config.yaml
n_layer: 12
head_dim: 64
vocab_size: 1809
norm: "layernorm"
attn_scale: 0.125
bias: "all"
tie_embeddings: false
init_std_o: 0.0049
lr_mult_o: 1.5
schedule: "wsd"
decay_shape: "linear"
batch_tokens: [8192, 16384]
dataset: "wikipedia_en"
Each number is 128 + 24 x the weight over the matrix's rms, rounded and kept within 0 to 255. Layers, rows and columns count from 0. Numbers have three digits each.

# o: layer 5 attention output (transposed), 128x128, rms 0.353, rows 48-63, columns 0-127
# v: layer 5 attention value, 128x128, rms 0.26, rows 49-63, columns 0-127
# q: layer 5 attention query, 128x128, rms 0.231, rows 64-72, columns 0-127
# k: layer 5 attention key, 128x128, rms 0.229, rows 64-72, columns 0-127
o48:151113098106113097064088115147075173109151097117103147163089141143131170136078138181171085159112079179134148155169137175091142138124104119107115146140122136097167085064143143123197131164177089158119154088124119122151155169107084134118160120191094111159138093135101148128098189071161121142180123140190089118090060141158097085136089077116135144116137148160100126118131146114167108154134
v49:170183135126145143162150145137070075066145115110128137124125124127133106126080118146177123086159117153122113173137149143132121149118119124134149137112133096130150135119150107124149104166100174157130098104093159124142171128089136055122144101133094068140110080105135099121134129156153128163172135157128142101083127113129115103113130132134171106177161126162097155069127153090137129155115
o49:109085125082084137203091129104118102105139136097145093059129160122129126130198073164162156131122118113167160140073170132098126105144127093178107111131109165158125116107129153160171121116134128127116136149095208171086120110138132138092097139087133125160151132132081138201108129131125114131157089134153056093136148081133129123104163139135155120174159110121124133160093141124127127121171
v50:107143132126122127160084116137145199115141196118116195174126158129093144090150125142140134101119155125154079145144106147175165133100126137175097153157119098139126116115159132148126131161112115150111144091130143076083057112192152120075096101089097161113108110132137123112096124183062170148121176112093100137159124125114126123108124148120131126115110186092083131100143144169135144129082
o50:091143138139178146105165123129165158113139065156125104145102146104185104118119168116174133159098140152137121116109186107122122116107097070137115100133106123089108080139096143077143128112115106145097139116100102178134104119159167170159143124082144082076085142130150196109162131115105191136143140098122138154080158120191148125142098107126093174140122127198155117104122075155110101130172
v51:114126162137109134126135108107156129097119099125203146178114138155138125106118134079152190127069138115107102163125117153120154149137104147088131147146103114137130132138121093172143155147132155131144102091135132091140159126086125078086101119109121130141141105117124097091119169099122143104166108138097140075089122078143137123169192142150119161118115166158169169109122161123118125122131
o51:086107080087111118198081142098106142136100146104113156085119095148118137150190122102133174149168127105138114210153133122122147171103077146105130116157126130085114194151141131125134092081120084133155160157123145136147125103138090161131153130120133130147168135103110107172127149126102132117135125097104088120132133120193107154168133132106119134119167096193146130092112127128104083098146
v52:125136119145168092140107161166122162111141175133145073091112078118131170134150119136157122143109103157114130172059155175135104133170118121105159137185140105144087137176151138083082125086156128140145143109118158134102091108139102114157175119157114113134170099065109109126117120104100176154119111128134124118076146136139077139136138103121112120115086159088143145123157111139098143156144
o52:117153116142176178189178107146119128067132150122106065171095139097132124177099093126140146136140165090185144117116100122172174115111126126151090080179163109169136122137102091091099119122110134141120127125130140121139124150109106137140113096137150159122123127095126140135217085131087103142090186109105123134137141153123156086114124106153138121156099134128154139135094095144120136102079
v53:123182133156100079129073094184108152043089164160137138098124138118094125125130113172166188104114133154110158082125176086076159120164100111129125130143084131127135138086078147155163113074173133138116111139116131095132117134110185154157139137186134119147109127121153081118163086177119130122164087144118160078184183123155109091105132134190123109106171126165142081088161153134125121123085
o53:099117152093081162166120131078140102140159040073144107121138118159112147087130125141083089172070118175152141164185060122089163097082117112143135111107124191177145110138129151091087103109130114174110143083128110071166087174125165177155091135145162110119100151102139127165156136147139128130101103151167108138121179143141127158066154163154073098149174147127085120151135171109166123093171
v54:119132153129141131104125087119111105137135127134172087185122163141127132082086145128135126146113114138119181110148111072093211117138171130120118092086130138100153135145130098046103115149121163134124133146122088055140125137158097141091134124109121137179142154155139098141130129168166101103099098105156122149133096145128167162130113130126104143128135126148155128163173102140161118105107
o54:183158135124125131144095159100128138089144134124140149073158092136108096111129191139138127117100116157114097092113078113120109147052127159132138158160128166145122132162169125146129138129147104109166133118148106135080118093140115124169152119105117158106105158133161094094078120102122142117132070120105191115105052139142107125141179086093120135151133146146175119146130173129145134175150
v55:090171133115157091147138161152131136196117104116075071114072159124159150166105133096128152077147107102113095116171182106129178124132160105084089177124139057088083143126143119100139109095115142117079122152108141151147108035153112118146154120118120105128141155128113139102100132162176149151108084153094126133141137181137089180107125108161188126103095111174118123113143153122223101160197
o55:104120121148129108136157145111126139105116132108144099105120162083074101103203123119129111051157071104094154097135137118155215109075117143126053142140106107172140111127130138165183120106187100116084182092171181134116144162107141139100147076091116150122109155170083149137189162115074081119130138178120203148136171129100106144082086103125145085181096095122170120157178140083161178170122
v56:089132158163121093113147144079143116107092154130087085150118135162149181135122048128117108128150105102118090111145134150090085138160118163178166139079102112141127106136176085106124174139141152145191100098112112140171101116134092091126128161152078171163098103128080150074150173161155184079139131145141122109120117134102132152113128090128149126123103139153138104138144094162118197162155
o56:125108127068159124166132105126090161143127138116112105137243142132125113094149150086119117128103115089192135165089127122131159146122123102156122135158137105137171110078139161110166127078115125123142129138174127167121125154153089183133152149130054107074111102103151128157127160131096117144131151138084138105122106120125167137127122136085193084121103106079101163096097093138088142226185
v57:119136175144133123090137081045142187148105098139138095128117149170123105132148099118142123131137137129136128159106136116109142107108144152081117137127101125111144108108136124146129123129166110135136118167138124141130136153128117087141096147170160127129124106151128118106111112132135126101164132159092151129151147137104091110110121143181117149159107158170141132137083116105108124097121
o57:122117133139120118122141128092116116175126127116112148103188118116186135151152113077079130136156129092095139136151106135146163119105100139083122172136085112104110109161121129132108073154138096124161104116163143080164153170140144117116153156149126122115096135116106126149138123145144104146132122123157104150108102111120106178203134140111125092156166099134081143156134124119103099145150
v58:125095172129138144128095121095140090111148145107098147117134141115133157150095108127095166122089143146120135132156101120124078177117101141143173120098142120113118117149122109119133069093119146111144112114119122088122181144125101151135158119168070140116184163123145146169128111137100132144113136138150142148132131115101134157114076133171130142142110130160116101152106156101136114149150
o58:139084179148136145117172143132108128092111119173170143098133134099134099147085137143101140145117105137135160139137164118114097129141116156117089112090104116170117170151108143102120118093149116115168139167134105130143106103133121152106140125147086154124180098122116135148058113138117105122118170137128156121107109135102118121080171153165147079139161084117131132134102167138130116155124
v59:150152087125113148116145098092143133139065148108089174141097160145161113128121158104113155106165085147115081097126146124124153140128100114119101139171120124119132166174167139102094199078135119122127163112149109157127114137165116111136190154128150080109175108121097129122141140103137120151171143141122121152069094097096087090139162138098169136161111133099137139121146109136134112119147
o59:130140108143126151141088140139202113099129162149072128110092108108152106149133141100173155118133077116157140113138097112106141150118138102084134153160108057150165148085085115142144148134162158135126135114127188101115164093160108164136096097209173143117142096163087138140142107112128117143129135164128103139158128099137132110138073140109130097135074142102095117121164113137143149128125
v60:167170127095134122113106102170133128135108136191174099120122101140137162153141186133147151164142114059124097117119136131081133141150081121178156114118161101118128114129128126123106159146176123148118130118120096136123174130144122125107164135129158156155134154110067091111141149109095105076136151121145144110121122072118107108103160131167087126098149129110123146106123122108149133123117
o60:086135117126093137153129144160104126142153083127058137108084123197145146111117094108101111106171100122119099147142130089102123113134129144129136138175149121152151128135133078123094167113138118157148197171154142079110126126127105133115094128118162134127165078121192117140172133115098111126138104122101084115127131127167157104149169149134123102120125148113120168122144148130126122133143
v61:132167160120117114138181131082115149142156092170085086115084095099078102125123108124103106137121133145122148063152159122137115145129122166170102114132113154079110153145123136108146092163130148129158131107161125129140110149112155123172166143132132144103125068156137134112118186138097110150122121152123147117168128104106117109158167093105144099121167109150104176138112089130109130136127
o61:103090068132155149104090101131141126159162141154085113165151063095085134107130084150153169144131100148151124162133120175116105132120196106145118141147172144108107083125144109154098100096149163100115111111150100157119148154145123095161099107117153098168109125102153151128141136133113111159148128143108109106145122122081088190125137135091123117135171153081104129165109131140148132189124
v62:145115145138128126153116113099118175144073114147129153103060138147128105126143109128135141171123118144148159125152106149163133132101144129128147144112105138104077100138119122137129173080163141093132122114142158152166128126098141125077143139073135154138158140120132127142137177099093097101121114130059126122105144146112132139145160182139146111090168098097121136106107145146115116133105
o62:112107130101148110111165068144166127131130130157087144122121151154121138125112128147155146130153149147112148157161109112123091153107084135115165091108110144114123180117127163097104124141156150116101106113189156125174131105147073108141127090137149114154129167131146121112167144131097087139124126123086111115164114096139080133149119143121139115124112093147125126143192097136123092134130
v63:134078165151082173119145126147104135139141132101145111114123115119139102102148110143107128093084156133116114132106103108094152130098171153127111122172090161076123159168152117147186149134120098129167120102131106135136110141118177108099112160181120100153140158148124151157141114110092145093090118174123102144163117137151139132151085152182143126110057144076141106153130137087115104119153
o63:132086129157174112138161097144155118122104170128124131132115106156109082155150156103109177076088141105111097149149142135116130134124108155151144167108109169139083170111100129136105101156111149100121135125095066105128135166160146156158118138133147097131156140125111098096100111131157125053145165138140165143094096164126134164151071139177094115129163129126124142151143089123106100083156
q64:113128170143141174137173139135083153098112161173122114121092093185141091091159142128101146176089137088081107130154141128124143090111113119141125125067090116120113087143146116117140103093119121142153139096150114110118102165143168094145136149093111120121112108154098130114100162135172103138149138136112127144098135150179156112117112093146131151162163102116130170130106141106148097150164
k64:155131166117141164130182143122110118159084137150106156122138091137135110105151113039110176135127097188118112161151161124144109105162133100109130140146106158109060133114160148145118074120123131111103119138128092121120135142126127134098123121106094144139097101070115151106143166155149159120160161126145096157063165148124158112146149119138117135171102124107120174120097124115151099134161
q65:138155128127105108103141098137150134105139128130146130102119124126104109148128098146157129137114149112164105128133177090122163136138129134126158151153121113119142139137131136136145146150134133091113160167105109138132143155151133133116144113085085125101091127159126125108150092120107121112158133136165108108104109102155101155129095124163102146141161113131104129122112131140097120099146
k65:089151141132131106137163120159151144157140107126129115134118090140136097123118111168128145130117156125167109123122137103161159161117150143130128152139133152092133127126160103141139102156135118103161152111111133121105158117161107090134101156127099131112115111161105160124121101118119129114116159157134122130117114102133102126110122092163114110137164144118096097124134133128126102076144
q66:161136109110117115159152108117130132104138124123128157147163099137138108131166136139115107118105132115129132106158145107117150134143099149130152127137132071099125113128119132116164094145099161159139149124146137075142132120122085140140097157149105118161138096141129135124146134118118099128155164137102114145149120152142156120151084117131108148155140108141100108123081107108134114133133
k66:114121132072123095126138124114131137086132141119162158132098090124114110071149136116129130129125122107122070127119114123122150123148107174104127121151133151129158131141123110101154136152092136132132138141149136116145182127124165079121121094146118140140110127099110161151160120134143133108152201128143108139122130167130078134127151135156096192128136085117157101152122079119157107149159
q67:138126151160133097134148119093138135128181123109127171141135162104164145115103144098113119103142119139126111152175152113110110082116113101131153143111122095142157112147102116121155149120118138134150119125108138133159145126115124089100134129101099120128107087170121122178103102130124125135158135115139133093128125132130099132095122134156146134181107126142129102131157106135137155100132
k67:103131134141096127147125163139117149111131107125122189122138124120140112135065133105113095153134089128156129101150108107119144091109112147170159109149104103128123111123131119111121174127101123117144119116088105160119155145124144114125129146091120141110135101168127145149094145133138110112140123137112139113139154152161099125101133117116133116125129141139117171133131139161148135134145
q68:099159128097132154145130131144116138154092137145110129133130121139136128129116090120130128150158132169135137143098125146151128144137107125158139137127134128155114120161141125102141112133141127107125093146162149151142122155110151122087109141116092113102130159140095110109141115105116140138144072094109114160116127123085124105086167169132135131108133130099129139128127144119131127126145
k68:123135126109107160149145122147138129141098123135123099122121126151144126132132113123162138136105114192110141146110159146124111155126138132137122104121141111175109097120143160119131152094121133095114088121138153171167119139118099126114134147147095122124115152147102114122153112134112120144150105112137131139126115107105099106111126166126162106157106134116123104098101148133100116140163
q69:129077113117105107113141101147105091153120105115118140105170151139115163170115179137128091138136156123153121116141179105118127147101139148103128137146121103160107110130150151143126166142135124144148151128147128145114112119116122102116126107139130170142154143148143137098114163130142142113108092130143128083130104132144121093134129112133148129080097113155120119122118126090076150137123
k69:110124078136133104116115105150137145135147126123118142136153107148120149154130123122119108116158149134087138094106112114151134135111147119135131112100126085107124113145134150147145140166113080159149163139140156098125127084094129166138130119159105118148166119085097169148118144134126148147153140116141114113130124118141120139115157106140111135120147113133122149164142078106083121130136
q70:128140128116117143115134139133141120127129130139127118106161128092134143122164101149114129125134151141183172100098122126165127135118137128105134118135134125113154140160166139141061116138122106121110132097092150129109144137098125079131124109106137147104139088138100125133107099105157128132116152117108136188105134126145135136131101117142123146095130128135176130122175106110129105107177
k70:124140159123154112123091155142131151110121146159159102092128064120120106138153159158134126156120122133176147101130138128098083137153160139124132120114123116110123124125127154140118122108170148119127133104081134132129125166140092098085090142102118130110111124112123109145129102158158157131142144120136141161118116133142158106090117103131109070136133095160135134167120106148131146117162
q71:109117129150134138131129161107158147131113131178141163099132119105171124099127137089126208113152143142116182116135109128114124148131113109133096137101095126115114141119107145131158107114144141128089119122126112153127110164122107157091104119176129099102121111115104127108156126128094124133153106129148102144092128162119101138112132089121142117151163103144130107162086139150178138126142
k71:150091142106113153144129122092132107106145172145131147110156119132120075133114111100110173142183115138109119137160177112124112161163153133113119113131121114164106158140142104125133109147129150090115124102141169122165133122136081124085143185111121099120111125222124079112156128147128130114135126124079141064112133143106078100143138147125145093142152114154122129125120117112156131135128
q72:097118115133112183170139145099094149121139105117157113115131115124130130136093095141147128133119113113125136062159148144131105159135152106127132137131148109117094103134150123135142139124148134113143123128138127104147132104159137141132148131149122130130103109140114107117148114145116099123134212116142144132109092125154120076105141164118124139148119115141120124121129153118143137092132
k72:115111114128124135129145122142094138160102101132130093137136143133137131079081110096113162114115097140129162064159161158136121120143122092126142120116160136133138115141146116121148151137115095106126121142128130123133151169123136119100111119128114141097149157154082103147123128140112179147104163123176163139119119105126118126111147135141163124090155109124124085136145104162149127108137